Weights of a small GPT-style language model, trained from scratch on English Wikipedia: MLP 320 SwiGLU, rotary positions.
Each number is 128 + 32 x the weight over its row's rms, rounded and kept within 0 to 255. Layers, rows and columns count from 0. Numbers have three digits each. The size before them is the row's rms in percent of the matrix's.

# layer 3 MLP down (transposed), 320x128, rms 0.0921, rows 58-194, columns 96-127
109:125081142119130127101117152109176116143157118146136131110137078128137123161132132131118131136180
097:104151134118141130092101106152147151141162069088115129124144136094112137117068107158104200130085
109:143124156155144124155195102164099134133145123144157051086144137075128120129132143162189114068105
091:116099179139109083159161090206156091128145146075132090087093116085146139115164142114124151131180
106:142088118145060064136174113132170106124140087107125136169075153118099114145121098161105130085156
116:089164140140197129083137120123102125102203127168135106130125128107148144146133091140147126108109
102:130054086151085120075076159078175137115096109100118117101076143184129112214181127158125175112106
099:146111056130119154084099122155119139131161146088129065125110152111098102107150077145143145123084
097:084106089199089159123130101111128120101086065116141090096177111193110136146138109086110197138141
100:119138091125143130118129102101118127159150171074114184136148158112162198132162093136196121141155
102:119104134154122083089215105079146178099093154104200100168196094122091112091101131143077168119112
105:123174134102142112174122071139107143102057136139126134096116159147132180089115152112183136141150
099:135100151190147133193087138166124168127124152167119112133168195070135111141145155169155139076128
102:166119112172085156183118170079099084116075142122126102108131126135121139068110143145162149116150
097:112160121099142124110103109113130135081179073174140153122152203132116164148127146130147138042073
105:143163105154095110140167148114108142104133116142162178136084157083128173081120158117102111110101
097:137128111166075221148157142185116111108125122141068091142112163112116142104148122173167131111165
090:119153166084170127116098067077096137086130160095155107142180097098136057115221114135062131151168
098:107122172159099110199058142146107100169186134072192192137125118213097155145178109178163136165157
116:106164144131082064119111125120184090146100053166134199141128127131120148126089176098101096088152
101:149108127141191092132056119181183131104129150075163139141114081198083156138119170136129122136152
102:101116083149129137061108103099130073104123145137118127150157073164074087184076123142137075101067
098:141116114119092085166166149092087118079094094122139142125145153121239140121172060107090083154133
098:124091168136102140098130152108111120143150108148086068157077185169119129133110128154131166115158
103:086158142206056166078145142114097191136099144065065088081144082213118122111152107174168152093148
096:076158130096128144188122112106157107178159141092160124107090083126116118091128126126148059130118
095:198140128142113099117120133124104078189111135165148156091074129128097159206138140093115151056152
100:123099116117109119141116106152144162126185061141120112136133151189165109105155098117086117112137
104:138158177059162146163178135122072152106131139124134119147144210172099132123087167081139151135074
103:118132110127165124137126127025088166112161141158159175160111123183151167118107131092137137135152
101:187118158119144073107112096119164102161128097135166084096140152126118136100091092131099135150130
100:164104095118122138177132136123116170121189090109086151074110109172168105071093157102156131136112
107:084123116096095058171133163096137040112137133116188153135132099154160157155108121121150177180141
102:125134130083142088124075170122116128119151134141121126111037165129070128165096047116115141175147
092:069119133101074145106135126139160144116138085157081117149172124138141140168088102158195056140134
101:099163159115150139137117110163173184131132129110111124142100096173132083106221127102136061157148
093:093076117159143159107025048102129140120134119113140118110114193172120068186114120081135096086139
102:118172114141124104149087134107122122132099147128106139118177155098159139134161157200106163166073
109:116105088165148181116140100153111128127112065088178137113114108130137114114112112080144147105164
097:131100094098132158170080146158193165160076113140144136110126080143141133105118103126102128105124
100:159092136104141123108117086148165142172122124081130122130174068065093095189088071087172160204167
107:156106112133160117170076165095130174089142126117118090119134175174119118138155164054118160083167
099:121080133167078072161137112119124107132126120104062108236121080116111118099130101075154125114121
100:079077151061131141153112131119123068132107144109134105117193148135082102161093114136152102115106
102:143106075056173113145122128141116138154131104081136119124085053126111109146147063078159128129118
099:124152180152134140097107099099103117082077134178124152117171184128097132171097142146134101122097
100:165115136120095118138168154096111138217165110088158091137090083177139143114101088062129121071130
103:112108106091120198191075107100185169164084126124123193136169143132118105132150126116104133090149
093:162179170194090147083114081130163160090080140116131108120067114128124053162150128154153075103148
106:152078088113109143133111142089148086136160195113092120131084149162090122063120111162171048099111
105:196163114089135121129103115130113137115126110088059168158113157122219140167169112050124117091118
089:136117173118185136120140097151146158123098138136084126121095083123078065174167153166141079111132
095:088184162125121125133148139128181101078070156128092126074198123089088129102146133129127109095097
107:121160150110135170141112129118134122111106128108071130083170155138152066096173094124197089101115
101:121152126177157109160148093100146089176181148152116143121213193100144166154119097111109108148154
094:163163119130114152135165119099124111151154104172197114092123149121168057126176100161096102131110
101:126141145142087083150148116127108083131086063132191144088103090141125202099161107142154086165100
097:150170202095112109125135134161140120176102129137106109115098090084138088102090163117122054107118
104:133113174141150084112163116107157153090097089175121087128104163103164128081134162197097130189107
094:133098110147119174155192121167064130110159111102093123134141128135129070116138103198102144115157
099:122158141164166166148114117168116161091140107097178122129116117113205131147139115119145063142112
097:140151155154129087129088135100080091100116104113143151142160128077180140133075155173088099068054
096:110112141212068150129099080124092182135090086160086161155161134101190119110152113139165100166138
104:121127172131180147114112101179093115159176163116132102048190138153088131183139089169132111169188
106:182170182092168130112134089165122155101129097163131181132140172222122136139113195099148122172173
103:141162161081082112151110150133099169089184156100127159185122160149133146090114116141165158136185
102:146067124141109104113180091109155184140181102116118141147071165082178135122134142109099100103058
111:126148112144140159044081096153083051120110206188109169143104132087118139141138113150123137197116
105:117198132132214182113149077135179125075136157152188117114180114150119118081081099124106154152184
100:134157163100096130155126182139156152097077141085213108132109139102152093067113142173118104078101
104:185121089179090135093182138102126074120117126128139052121112126066106082116160138138163157108138
103:113165130101121118088127105173136115158088073148104119146117144085168070103088065130166131128186
098:133162097148138059084160209136175082106119158100123200132119101105123176126114064162139122125098
104:138148131094153088139176119122145093149077187139114140067125106105096132130115148136139201122133
099:105118096131130076122117177132135160110131134143111168156058093127145148106121148182121119121122
100:140122156138170110127099143126150137131150189127094080093132187119079143122150132092174168150102
100:119142094072124096072066151120134148135099173118129164106107128123083126095088110128119096106110
089:131101138178097121139139145156098107110129165092102101157153159120064116119122155147168128149146
115:158068152158110145105132090155088093144171148123106109171133151166117154098106089150166111116104
103:086135103134101129119086149099147125101177076178157159108108157192140090055092172133147099104087
100:121131164152144088197097153099187175087079091117131121098118126119174111172111193097148092137171
103:179126181116148145058098152137163124080165112148136184109121091106131150137148075150154109159106
102:138142152145092108168130126097169118187151135165063121105084115121180084114109083139084168076142
105:143102123048159128174137103172107117108130164068153115196140082126153108185158130094107144099202
101:126057127127164127138119146112117085108101129082069139072079123140080184194125110104103102170139
099:133129094098061136121080119118074151189178062156143098077101142117133184141172154167087141157156
100:158161104158089118124105194109074093141115120070119137079145114106128189121170145138091151149140
091:112097110152104146142146099157127151081119099111100170086120095099126114154177135131092095112092
096:117133051164157139031155146071162111119136141161140117125142138084116123175162079096083155158138
102:116129113082111186131151177165132113125159166070101157197179126133121122111128150089084170048090
098:121112104141192130072144149044106154099162118168092161139107148147203153122140108110160145090143
103:103142114140061126089131167134170165121155120118140099171160172124126123094101148141111143125076
111:190127098122111137154068141157104122159160103161113122150129171141128072143113141131106125173117
098:134103080158085191133124137146237148109096099112117081120121127105157140064083079158131115140131
100:083117083133085192093166072145164118177101141113112192125094059147122149140158097181178085088121
101:200139108144138103182173124102144080164181181102162121079121136166139148125123108144138131094093
106:156118147131114150111153080155089114107093123090167154120117150133097124204119124148136107130152
106:108061148126064119141124104116130163129098128095213170102133120149125157089179166161112122162152
101:115153155146163127110079118103074109155134154128116106168170169174235100100113115124143098076104
093:161156136156115167123117165113160154160099086153197099115085138156110162080102117164137148126149
095:104113100120136099140135105180136135132123114134119120088149158152121147157138125192184125138175
102:090188099145119080087124172115086101139115133124105097100093107130198132115098100170094136134152
108:123090211112172105138132144156114166116107139100137126140149108141128124102148158115148169173117
094:124088123091135135130136107164111097064149150140114145142123123179219178145173071099126139090059
093:119078093178132113168105128118148170167137098077157137100108107164161082144145097183154129216136
086:115124140118126099156133061165190110174130161164103185186122122131126123136151080092152091111144
093:083083170088197184184160114166107176132114119130119104156104081138085096155090169165115175089109
099:117107103112086056156156132121139158084128149114163126113080143150169104111151113094088055142120
097:170069040050154139147156099146183192115119128088160120182159148123120153178170123129126145116079
099:156110080168073095167102104135135092134148150112170066160124130149185181107120118100170129096126
108:190157201120140109124089080140116163126087116125158103076154115146151109149109106089104110159156
097:142123113110109111167122102158117117122089077109189114085138079134140178125188100153161134102153
097:110136137156221102188144162096123148102119201131129125094124112183122140152114115156138127132118
099:105129183169178076128127121099110185142141100138140118111066119066152057119149129129182151099157
087:168125166141139102075029168173095096107126160121103133082086070111198164131156092149095118166145
101:133130135122129112173084160153072116093113171144137149091168133149097145178058146143089161087107
100:169156116145166088130100086134125153118083194121154113136189153182061072120144160065125199190122
103:158158147173109124095111132138172108107146175171133138133118151110133051109082127096140152164143
092:152132174095093103191107161101130131127136113114127124151100132160083120135067126140104117176124
099:101108151155162102150134105138080175150112105151075086120129151089182128153158174100117110089086
109:178105123150117147109141163131151152194115123131142155113082106154199143127134126148139088108131
106:089125158126136181122159164181151155088109092089137090122138107129119142118151153084149164118096
098:179060133153162117146101165155126204098067182115157153122137085161161147084101187141118168161115
110:089110103138118081128091105143127088168146113157100108161128071144137132157145090178135214124154
103:117095121176158139112165131056133139093197122134114112075176133140139154134125107103105130115156
096:073161126184111141106096098119112068161106086105131113130168119165166183146178119178134112184174
103:157119155091168165130114115147118065125128160074157148162175146171185118138093082104079159161166
106:124131125082132138117075129149107181119064104140171155087164076144147190109132144125178111084138
101:099117082162108150148136122121205145088114108071074148108125128150186112138113030124194203137121
101:108108159113096126058128178104099144143135138164157120160126118185076082106158156183041087131069
099:096099150147109116116107180174108177098115148129148214149098120081146159117138096133129151126156
102:091171113114182198169129160136190169165128064146122209113120129116102148089150176120120163136119
094:133132158156114195133086095137159089080162095135136125097113103115110104159151187109072108077103
097:132147126135116131109137091195109185155101095121138175102148162159118185172149233138092159174184
093:125094109131155091118079062143155092112117083090115116145102086135102135073126162117171114129126
100:182129131141133115139137158124093143137170127142125117170079150152154181153109139136070112100182
091:196113100162116141160154099119139168094137154116164126056160072091128092115158207092125146138155
# layer 3 MLP gate, 320x128, rms 0.24, rows 59-195, columns 96-127
100:087101126141049132138118154128057152152100094117132114157136176124083139144077125118115150159065
105:088108133066127184075140107191170157151203169087109155177128089110148140120143149184139111195148
096:085131106119137127139125139186097070095165081085106105172119110220143128182054176152150115087118
103:152138135129154092129092196155126171135204104173108076153168090111106167163112097105179141108123
107:100105105162129134150093101118103101027073126122137117092127123176177126165126125115132110134129
109:152147144113096156153101126088099113115109135159067130084121195124109142142124111162162122122088
100:118145127154028117074112164160090070105146137184168130169204094110140112140161129116142115150133
102:099110094149153097178139124117104142144155102176207077131089189171089174067140141156129105157137
102:191152038116120177129087126120134126084172151107103171146140162135141127137151148116171115128168
100:123065178158143165120117149095093146153079075120113122077103103150092114171094122083131103142072
101:127120128185118095150158146092110157131074131151113072158121118135107126130165126146149117121155
095:121164200147092134104146165107077157122147139164111100073086171192145130162143101083132106096120
102:125146144187157137137127087155136110137107121121116108063187163125109097080141176126137162111111
096:055183151131128093164115106124133145095091131086121133104116146158116142116160143154139122093099
102:105114151140124126153199123094119138130078078082170168100172122115119190123168073124098134134123
101:074131133091133155110095111115119133066108141143237104119157150207116119157102118162118113085141
095:167144112104172129146151124137085183136106178073123102157156113094109077040053119091099152103104
102:175084108154101128066131101122209089142157123152154129110117078132130159121161035143143129199162
109:132149140125186104127157133056139155119150172155120147163096164102063146154201155089131165136137
097:128105128164160102150110164150067141077098142128158107093114110107111142140128178181098124109105
098:143111092099119048190119116134133123217170121121123121212125132095116137131118173118076151088068
101:159122110115196144125206134110131117140077125115158078068119129175128160135135179116082091176192
095:125063104113126149135177141177084104152128120118107107112130130155112106154137163120097131086157
105:172130126158132111184146149138109105091206211180113103164109171106108102163131149105100172109134
099:136199156066103107147148154140056137098137065139132148130082148161106066150107167152126076135135
104:155102187148148196210144057157111116082108133108080166123093142080177169125077078141135135128121
096:125142097139114130085120152119158155162121130133144069151121124145127125158161072125106132082101
106:105123178155182101096116136145127136094094150092130170121160097091132106135166154139136142107188
100:176162126074144147131131148103173149140128076146104120132148134167140107126106086080148163155141
103:166122064144101129118164087173151128151154125182173151101183157122124127168135067077076116170145
101:099119158092121101187105135152161076105106115104122088079144132107173183123118116125088152116152
098:206097115104100121124163173126128090130170119095171111162097147167150120183149105152150167173116
098:142119135120179184082142089107088109140112166084154135081120078151154177135188141124180099163119
087:168105157163195111145139100161099077163129103090133168084137167129126124090117115142123179119167
108:151159104119136122173161212152120128078203111181099151194163099052157121129172139123180077115125
092:140125114157112163160179127131075108163089156122160118184100131133168163127166131140157160177130
092:146108113089148109134141093106116153156158079114151134130078124132155108148109067094113186151187
108:099063099135111148104104134129081120121071112152179132060149115113157129084128115185149106128095
096:091097142172062166112152165156155125191112168095154142126129102134152117072083195115114097118097
106:148184154125125133197121122092140100177069161120111089146124130119126122160130147156111164195118
105:099155142108103158149130146136183189075134113117157122145148106112137194053140180146133158195146
099:205083167104108113125142171128108119159151140085162144160129144147131194108144129108167178152154
104:168111143195116124155155122179132094093141118164086108124102125121197139100104117059117140116154
094:139121182090135100135133139119087119144145119152135185070112180106091170082152157146132200173066
098:137132108142127152088102115143073125126119091255153065154109116098092140087116046100149156142187
101:114091075101162168114153124173114132207117181102129127109098161159166136204122133103138142122127
105:121071142113157081165146137166096100129068115160108207123169121172098142129117153134133147148160
102:113144113139146134145151144123131148092142123107183094135108110114171100183137094104095171120134
103:102096136147120167097110141137086143108127172096111159106165126104135110128140141147182121173134
104:131108157134088153111198123157091208178122149166155131128122121117123182118165108220133125087095
094:163140089129169146118198103138180137138185146131168115107121127115144093166124097114105135183166
101:082151160141143117115097144128124196094106142137166179133148144111140164130146105144081139197110
110:125103119084086123170121126065157125156102114091071121103111116158138112114107125156051198143146
102:103074101151177165134145165116105120104123107142093105104132131084118193099123066147160136155168
100:133162109103177152114203075126175119140124113085152092096134133183117172174056152137148130128173
101:155124122121101114120055126121065068111095045131149155173133162149097150120051184120107169139165
099:148128173113125175154118048094103154175083116132068021150148152098113073136093117098125140129109
106:135129126151141169122110165109123129095198142167138165115152165116145102091093167158126123117147
098:143167156099156154117164206134122084155170085137093105107139171105084115157104142123163121091169
096:167130182175105152046182150152115196121094126134136202126140070127144123136110123138167149202124
098:129093134113112119062111171165105132125093124145118165140117129218089107166116097142095143124141
105:137183109096095157167133167113118145137116153121117164062096156109070114121115154096153068160136
110:062145169087112123166134121097148110121117147188122098138127095132130041158111171168099135140156
099:106167178142139102122111109088080058118110170127117122154200131166076110136150148112143167099146
102:153090118151131105089110157139110139137093091131177116162079119122110128143060179107180109115162
096:113151101098177110135137101134084121100094098156168139058159170080138154130047105131149139146101
103:120149153052107156144164172089122119141151100140131110135121131119136064105178137137078074035147
098:115164158150161178159148163103126128149123125110131141172185086099097204128116084121152150130177
098:140106083155132151142153123153125133108229129144132106122094135083110137133139105150122115167093
103:161104091123140113123129154081086096101124150200115083075130105170080098124099124128180132169104
100:117122126131135064159183144169145154130154203111161131139138136120127103148116081148153112141135
094:147097148129132088084224080165097126050070095145115129138144114152151139147079134126119128095093
105:108083192076132110139210132108154148147146099159088125107092107149135161102083126116120128131128
097:133114040115113110213117119167116135198146136171163146130113156135087151108125154109155151157145
095:138167098101130146109127118112147130060118199128115125116097162193098106096095162088114144145118
098:113160087132129108077116147116153146127156151161176157130123159113066157057117127127168156149078
101:118138177111111145116125132081128116138153137061082163147114139131071136183176195128160111112115
106:142110192134090081089142095122141109132071122130110145109096138198126113156112121143120157102149
102:099082114140102131127143100136120150146105105102064079148087105092086170094084145092118088085130
116:072152092154105124138112133107168099111054127106123094126096101116110162118175092140122202188132
105:145174137133082141134093134125138090065136166137140116108129137196094124143101179137190142172096
100:146170087064076075178132126165118064135122179166123162161164122092128128125106129158079123119119
107:170101165089089170222082134164132189098089110115150138108114105125114108086111064159153155073102
101:110112095120039113106119146122128146099081130098130131168135138149085122151122137115154102133073
099:136139158156037132118153120182151047092100142109129108185174161115110130112156145096161131092112
129:143153134120137137173150078111171087079128091129165119109104068085124128131099104146142146143124
091:172068077136137168054189157123092138107137119141101116154110166140178162148105113095131058141133
096:122129135114137099095122134135089081090074150182218163149132153111116162113085115100128160153134
097:095170140191107096106190199159115119126129145075141091128149118188115124136136117142141174124126
105:136067117131139094110146119128133126135132133104094149132123115098154085094131093101132143049092
096:097071075117115115123166093119121131111161080106181111095105125177125140111123127151166110157152
104:074116120105098134194150108044117160124145153116080147118158129108147159130102095101107137114118
099:167187148081090119161111110130106063181116171160134147191175124121094096121067101158122162117131
101:095084090153060096114143107187114094099151138117162155115187075145125133127129128135153146079138
101:131071166091148121110100117138074194126090120124141167176116105163114136145100116096112139127130
102:134103114107116134123154136129123138180089168120141168186150165138142157150133172180155189155074
102:173179098082118108137138109107122141163140083215106120173121141159183169151108142113177158151105
097:198097161150054169079149203114094134106144078155167113092153166133081085129102145135110157151186
093:174151103132085122147106173113135118110117123092134158166066178119115172127100075112162136119108
101:118125139113122053137136152108107087149116163114172081133131116127115140129139136122152130100090
112:182101100081161132065173112094111096163152079108109124166200093136083106196058161147114170149091
099:143126185174129176102147189175104113127126111091140102128077154106091156127148105097099139101130
096:182086082103129118086105093138106151117165130136107079130124156124100111116117113124129142153141
095:145130125137138139117137129155130088135153142127071128086108097160142109128195089137121149139111
092:125128080120102099119125144147139104147109127150132133108176187082091131091012145149124134143115
096:230122113112140082118100153111113144171082073084163114157154144126132163126149159132161145088154
097:094157148115153181158156109127107119129054193114137117038166129159097170114152160162126136136094
103:119071102138111166116107142151128104092119209149117099146106133098157087125127088131100134141131
101:138159110140187139157156143097124096086162113106175149128100144124093083077118144162114134196135
095:081156113082179117150138106148139118078148150079125091119072162117123117141127073194081116167184
107:122136054123112109175191142122205129114129169139187140117132135095144077143138077151090095106119
094:145098137103139110129148141178075090183103096140088135098120144098182184153081135170102131100145
097:120112166172127123113093124111103061107144077140088123104136140129125134177136169155145197191098
089:086145065163161132132138120160183132153123092133138139097126184127088084201106102092143091126130
103:149176178096115145101140071092108121139094126170108136114097082141142093184136150166100180136142
102:167176191150113064123165178119123112111136183148188120129123133093149102115133104106131186148149
097:121112115127062122092100116130128113140147140153173184163118132127115164088141173102157198166130
096:133147070078132108124126093138172155151123090142113139110097105164139091086084087138148126133162
100:078147114180076154134158170142149106097083132112066088125108078112078083100146093156195162141126
096:040140109104186095183090153187104133118211123117137125113110106076118085104103159080141115110106
098:120111165159113133112167146154087152157119134131168090141128113129150106155101199144074143113121
106:128103084113082130079133129128155097122177102057140125144122086124104117074135116157110152109081
109:134158114117128174106160119135197185095098151091147105104111147136133129099137134164162098108114
097:102116130162161105115085121115134146146094086142146128142135122114116093144178111158147155149123
093:159174124147083113111120122130098118120108086101120100157188156125044149128091190115152105124110
097:098092086145100110138087120145084183063182088135106086103161125099113144048127207114162151079163
102:132120136122094105141149084084150086114187181131138155046121144124105066110087118153107099144116
101:189119154169071099163189169114133123117176126125160156135081149119138164084160177085077082090147
101:172089122175094082124097125177165077122095134201102098157134135171130112133111112123061157132059
101:179177116141136128096117156098144098064138129097099161148097164099117207039155121083151131121121
102:133132102131123136102139091138120092128173153162184140120129081136152086142092118142153115049176
096:117104077088151154154105161122087107159150121142127066140134155160119179150169081136165127184128
090:163119126103147192104099112117141117123173112122167102116140124154104135141150124081098148066107
099:172077120160124172151083150159048111111082091151165095146151116163100087138131103123071116125158
094:127155148107173143124118162104084110114096200091180114185158079112213110168105153149145129168133
094:128172137129143141111147183127090148131124154069148168134160167116122101184120130150172148154127
099:153122149139128163074074134142136135081170136185153148096159180120102115163174102071111196092149
# layer 3 MLP up, 320x128, rms 0.258, rows 59-195, columns 96-127
106:160117129121142141132171169135182114172092088102108161110152077144207113091167174149149117082121
116:138094162143125134088131125106131138066152186192131113097140159098066226119161162149123087130126
086:061117083136152155176080132150103157090157056123158140153103080204102137118086156088110122106163
100:126181126107177141110099114102147181125103114106113103070136077127156122153164145152085136197047
114:181177091128124118127102123145108164107109127130192142091129097129098114135197116156109141156148
094:168136121186097135157150176105079184120137098117087050144148153127118158111096108158087091133091
100:124095127176103131066141092128113142134099142111115132107132130108128111172128135147062117073082
097:153193052124085123092166100139168145127167181142085118127097115091143150211145176077187095204144
100:038153173144146168097135152146163114157094191139070126092125095135179122072141209188132056117091
101:112151128114106130147163155094123207124094095144119062141155158089129134074134062091084138156090
103:168106120180101084098106066092084181170151121081159160136151101155099106152067091139098125117162
094:141160135130154118180142134094164113062125156116068105098127129127179147151170138103136155078179
095:089105134170182143103140139059182117153101075183141056103102098137158102102156193088145098109134
099:129158138146128169101136087135073143126151134087055120160155085103175185084191162105137198111147
108:116130161091122107110109119155119157055150137162081096127109096108116119145169138078087111123111
097:151116145165066147097109200133126152134076147126093183140047127100129151085143119109156112127169
094:145140095048080084152166148086161122110131107178155143141126177128104081136102091157129094118138
099:191117090112137095063106091106130127153100100165128076153138112123107166121144104095129143152202
109:114158133150130115143059111134176163134152049094166145151159063149128132091067155121186136176143
099:106070172091160146078110171164095072151131167172121081085124149136138168102118087127138141153130
093:156169080151123111117155143126095127156103137133169037097133105124096143147095082113111131107105
098:156129158076176090129141163063155159152151124176135126157139140100137110133096109122137096166129
099:118122137111163138071134168150113183149168116112135135115131151101097148111113142125076138192123
111:176057107108178145158103131107193143073061102102165156163144157089121112175151098120146128142101
093:092129128138156150129164135150111093127175122125140176099146104084135139135111130122103176125114
095:150157133098153181091158192113131184161073115122180125149119200140100152164085149112131152134104
102:205137201114080102154097125150147129138177119136120103115133155204112175133153132118083148086094
100:132120181184082138089176195149082113087130139168152165143107080096118150175127160116128080133154
099:110141086162122161097204083128098118162196133111106097089150133154152164117154138178155096164112
101:171171117110143125155061134129090096079131163132154189154187144086092123132104121203127117122120
097:153076122105138116215153107179152140070088192117118121128132055110142136115103151127115226169157
106:179128134088220142134178138131097094089145177157143169101160112128113141101165082081152136153118
096:124133125175076087146078053130132121060103106088138121118172158164140114103104143127069136186181
092:126176141088139122106092168058072104169149128107136144163139130118145098116111113115072124141123
116:157111141166127134167138131138104171093151148120124183175137125080135161134143115197124109122117
087:092128114111171163142136092166102129133186162121126135116228135130089142081146121162081097090207
093:076180043092095167167138159195136119105117159108125106060129122124125129115130090118125105082119
113:139138142128172122162172125159058115165168104125163099113132085144122187137123115127139164108149
091:132144135103179129111191148110120134171111168112159139144115170157155137144130126117152159091143
095:133092164174127110094119081106133118083212125120162122114223127110144124146126131195154099142116
109:074098146108160131041126093079097132118135088171072115095119117108129118178100095156114060215066
104:134158126093135145144167123138097132083153111125126109101149120167132139084123160180105179134191
101:063165110157100124169110077098123145188128158111132148115179120095110122127144208188167131147162
102:104066127125153121103153150180175080132098147110069144228191096106144111138133164121147110141161
101:123126072118219165169168115176105107136128110098154160175093116131119089134106121137108148137122
102:058141155140143090173121158142158081214152142151169127119098141116139149119136141151121130104066
102:209151105108127104052152117165101148131161095084146151138148156180098087150105178122154103103126
102:179133068106092106127117158142139117094169099079113100096097078150153115113097104121144213172102
101:124111167158084134126129103164108144142107090075111088079094151107130132094151126179129180166106
096:126146131173125140114070094143132094162176123149154134155167105127181141101133151133119132130120
097:156149097071161122137198096107174126095153129114162126101168119102139150130114105118125119133126
096:122145091049106111125170169165182214118088127131146081107134197179155114156173134132126130133140
104:188110169178110129160082117097111195065122141151111122192102156131110101120107132161210172146142
098:049135134174106103082086100183122116096106135165099144137084166130152060191071134158176126193138
099:168088171175081130128146112108108138101146171149073109143107138153088105096174116123093121148090
099:086083171167101162155123169155165098121105155155124154157188141095110066134103136078076140078070
093:050129143108152115157076166128162122127186103129176159141103072148172122128163125049142162104158
102:068134136076139110128075147171080170095102080136107160157080146087128193081109149135108178105128
101:077187101105125171104130157114059117168122121153094157109150131111112128193206107088151151118155
098:142080149136124127129191085147156171192186177153125108100137114122175107152096129115143134161104
097:125213097171113097120140055106088077103210172101106191167083094127137101112111098153132131144090
093:140164139132173131113088081150118129135144094112168094145103089068128168181140082168103101128078
104:150097163184141071137154181106082035123111109155122128065077140098106122114138091162129104176137
094:126136131127065140113145104133097085155130167115109138106188167196097114113102165149191073147108
108:106143180113061117148115191144125128154142128109110148182122176127158118111139083128146153170126
096:062086157135115104068105123137120140071165101184082158195103127181109114130154137166102141099135
100:092106118133119122137064095089147099095168143117076085128112097094102170146102147161129136210068
101:111115110155098156114165129095163132146088101124104074153063106143148131130117136093128139127102
098:159123180144131115099101127088132104119164115156094135140121096127108172134125113097079105117145
105:075144130158143127095185170147133103102142069106158085132113167081141108071117160076160122115066
093:109089086092158141121131150114122141128130155110130156133168109121144186123167075145075128093139
102:150103116175055113120125135122135095133142039103117152110180115116155125116157123150144123159147
108:119089106077121126125065081119161146149077114133156162126198096126069124158118131176113091094126
103:104131086061151143149111122118151098068119146095127106103155176152144092104119106096115103128086
092:120161140121165110141153186130111199116172166110144165140098207118094094115104141100126133109144
101:090190095123161116155100143047142112136121152069114106088126128138119111135151118076136150148080
105:093146112098192101142118133127138121114113098211194070119093131121189117141111035084098147117121
115:120112108166124158197128123086158146129108089129163085197148127135139124123118087138098183095146
093:141140116085151135119177120156121142134151181094142175161144157089083123104141119123124134092151
106:181117177112147098138120134112126150110116166129155079110121122133088121177144188100110093075131
105:128116085080144138169122124129117164154158150160114123200101127146138064164102154126149178128147
101:153111115135098097093176103198123094107182141122137153134127122104162082088086122160127014098090
104:140150139112160122119191144247105130164135133088088069154112143126148099171104116122116102108129
099:079070173204140166106152148150138096127103115057133161176072116121131140149200128137145075079112
094:114123173089175121122116091165188168118127098108105118070076058090136108155152106100058140128144
172:097141108140096107095071173133132151129124146148101111117142124118138117128161167106100147156149
091:162099087132106107141088086105106123157132154111107128112128122071126181143084120143156097116222
098:118138144071100087211124083161086162128058106095059141105111169176118150129151136132117140128046
097:114110186128097147176081059105139143147106064164084179139107115073089175195109124084171162066135
095:077051138103071115153154109151126118158088196091137119164091159123168069157057129134097117121141
105:106086183079126118101204145113179114139087114162126096174079095099132087121122174117074119107069
105:147098114109097151143120177127082128167099124121208151108102115102124134136108106136140081153171
096:150143141079099136134167133152120175186113112098121216184144117158162078130112188150103091083109
104:149091153144105120154168146169126134043140144123120112134120088094126133145140104117169119116103
103:131105165151111153108150157163176160069102096108097144159108150155114182176151145121167158100182
108:124142161159106152101088157126170114086128150093154126222220147155162163169115168132114128136151
107:110144144155126112128193140168161085100139064154160128173208137163124146161162190125108109142083
098:180110110145170075108110067141096196124136104085102164122130110088093110118094157095124155114089
086:133147136150133122124094131196154125182047136099148191159120084116093175144121137118181124188173
092:123124109167051152130110163180114125111117126135084169119136138158130106175151127190089106126105
107:089083183177114115154105189122163172100061162157192159053044142088194112106131081118156138144112
102:139080145106175098106168136158069076150124156154133138082144092089164126085069091158114104098155
091:142121133102177145132147167121109097098151126122147114166151098153147120085148112124166181184113
097:119168141185138180119147177127144148104120092112137138127172106116115132160123113245067116195069
098:111130088127109124119088133097121078149131117126084098149161142153080157144080105139108143162131
106:143114139136079125169137157123133136148145166125149100054116181083136131119118159127138140096119
099:168132121189080122144100128140136113149147150159101138155144127055099061127117145134168121121127
101:167096165162170174114089132148133095090073163189151163134142076088152136073116144116109108083184
097:125116190144135181067087180115141130084160151143128093130115106180118117126176155095095120129175
104:153128161126125127119132105158162176060119173155176133112144122073134085138139114173110134068108
110:084153120149081130117085116099094147084097084146179059078037118169084085123136098160134124164166
096:141108143160062113146084078097088129166144111119133147133164141099088114125135117119149111049105
100:103159119128113068101160103156158128079144089133138138043115082138141095137136067111123148142183
097:137161027067171098178193132175172140114176147170177146134149188157093092146094097169101125150123
104:128074141153090173098161088138132138077163152173177109142165107149110139148154143094173098103037
097:125196124149162119178117102154108130104178155109104092113137144143102099152117124189135138143098
105:166177132115133118175103146123158122173160181132163066074109199148106096096046140143130203098120
096:124133091112140140084101103144111161088147138208132179097141166134153108151112160107119153125108
102:082104102144094163073087122143119076079127137110073184153162124151114146119122112164132084134144
106:198128121149150128072104138127142168129098113122104119162089122169119149121112139165074102158116
103:192077111125085133132170141157138097160073049133131159099137134166080198098138183112068120115128
104:086121111101098061094115173124117148195138097094120121153161137142114125106072078175117146111071
117:139158113095090062145072155108136069103115120102130165129128154154113100147131064102067174126142
096:163129142086150194120103114071152065138141158029137137139103099182165154122075109123175125173144
097:099125170182165111129146127174147103152063077094116100137156024124120160152097139069129169182146
104:133158084144141075103097127128144040199126109098191147143125169137173107192060095108124110141115
105:084093144131085120145113153169122160176087142154172105135160162113120182143143099148146182127136
096:095160111102170100162093051146113115125088114156142120195133062138129144151109177077182129109121
103:122164176091143155157099111180128101126136162210111147092118086126134142036166096115101115141187
107:138132110148142116150179140138085143112115131093093137173128081182120157039160117081161124155106
098:176129087109120153170180115100137084128145141116073128126136149158095130075186093102155119088132
094:126139109150092161145199124134119133051099048121119147133127115139114117081195077084153148189147
093:136126130143104177109131127108132107125157142136071098123124136100108104091096069090189069111145
092:136117138171089126103138114160119073158091160104169093200165133119141184133134039145130137092162
094:114162153137164136137095129166096103070099126173131194083151179151145176143115134115107144167102
087:101152202083168122117120126123145166091180085185068124141131117151175146088144166061104175154129
101:135142124088118135177096124107137115154127154103097119071133119169180091082204128156093189143108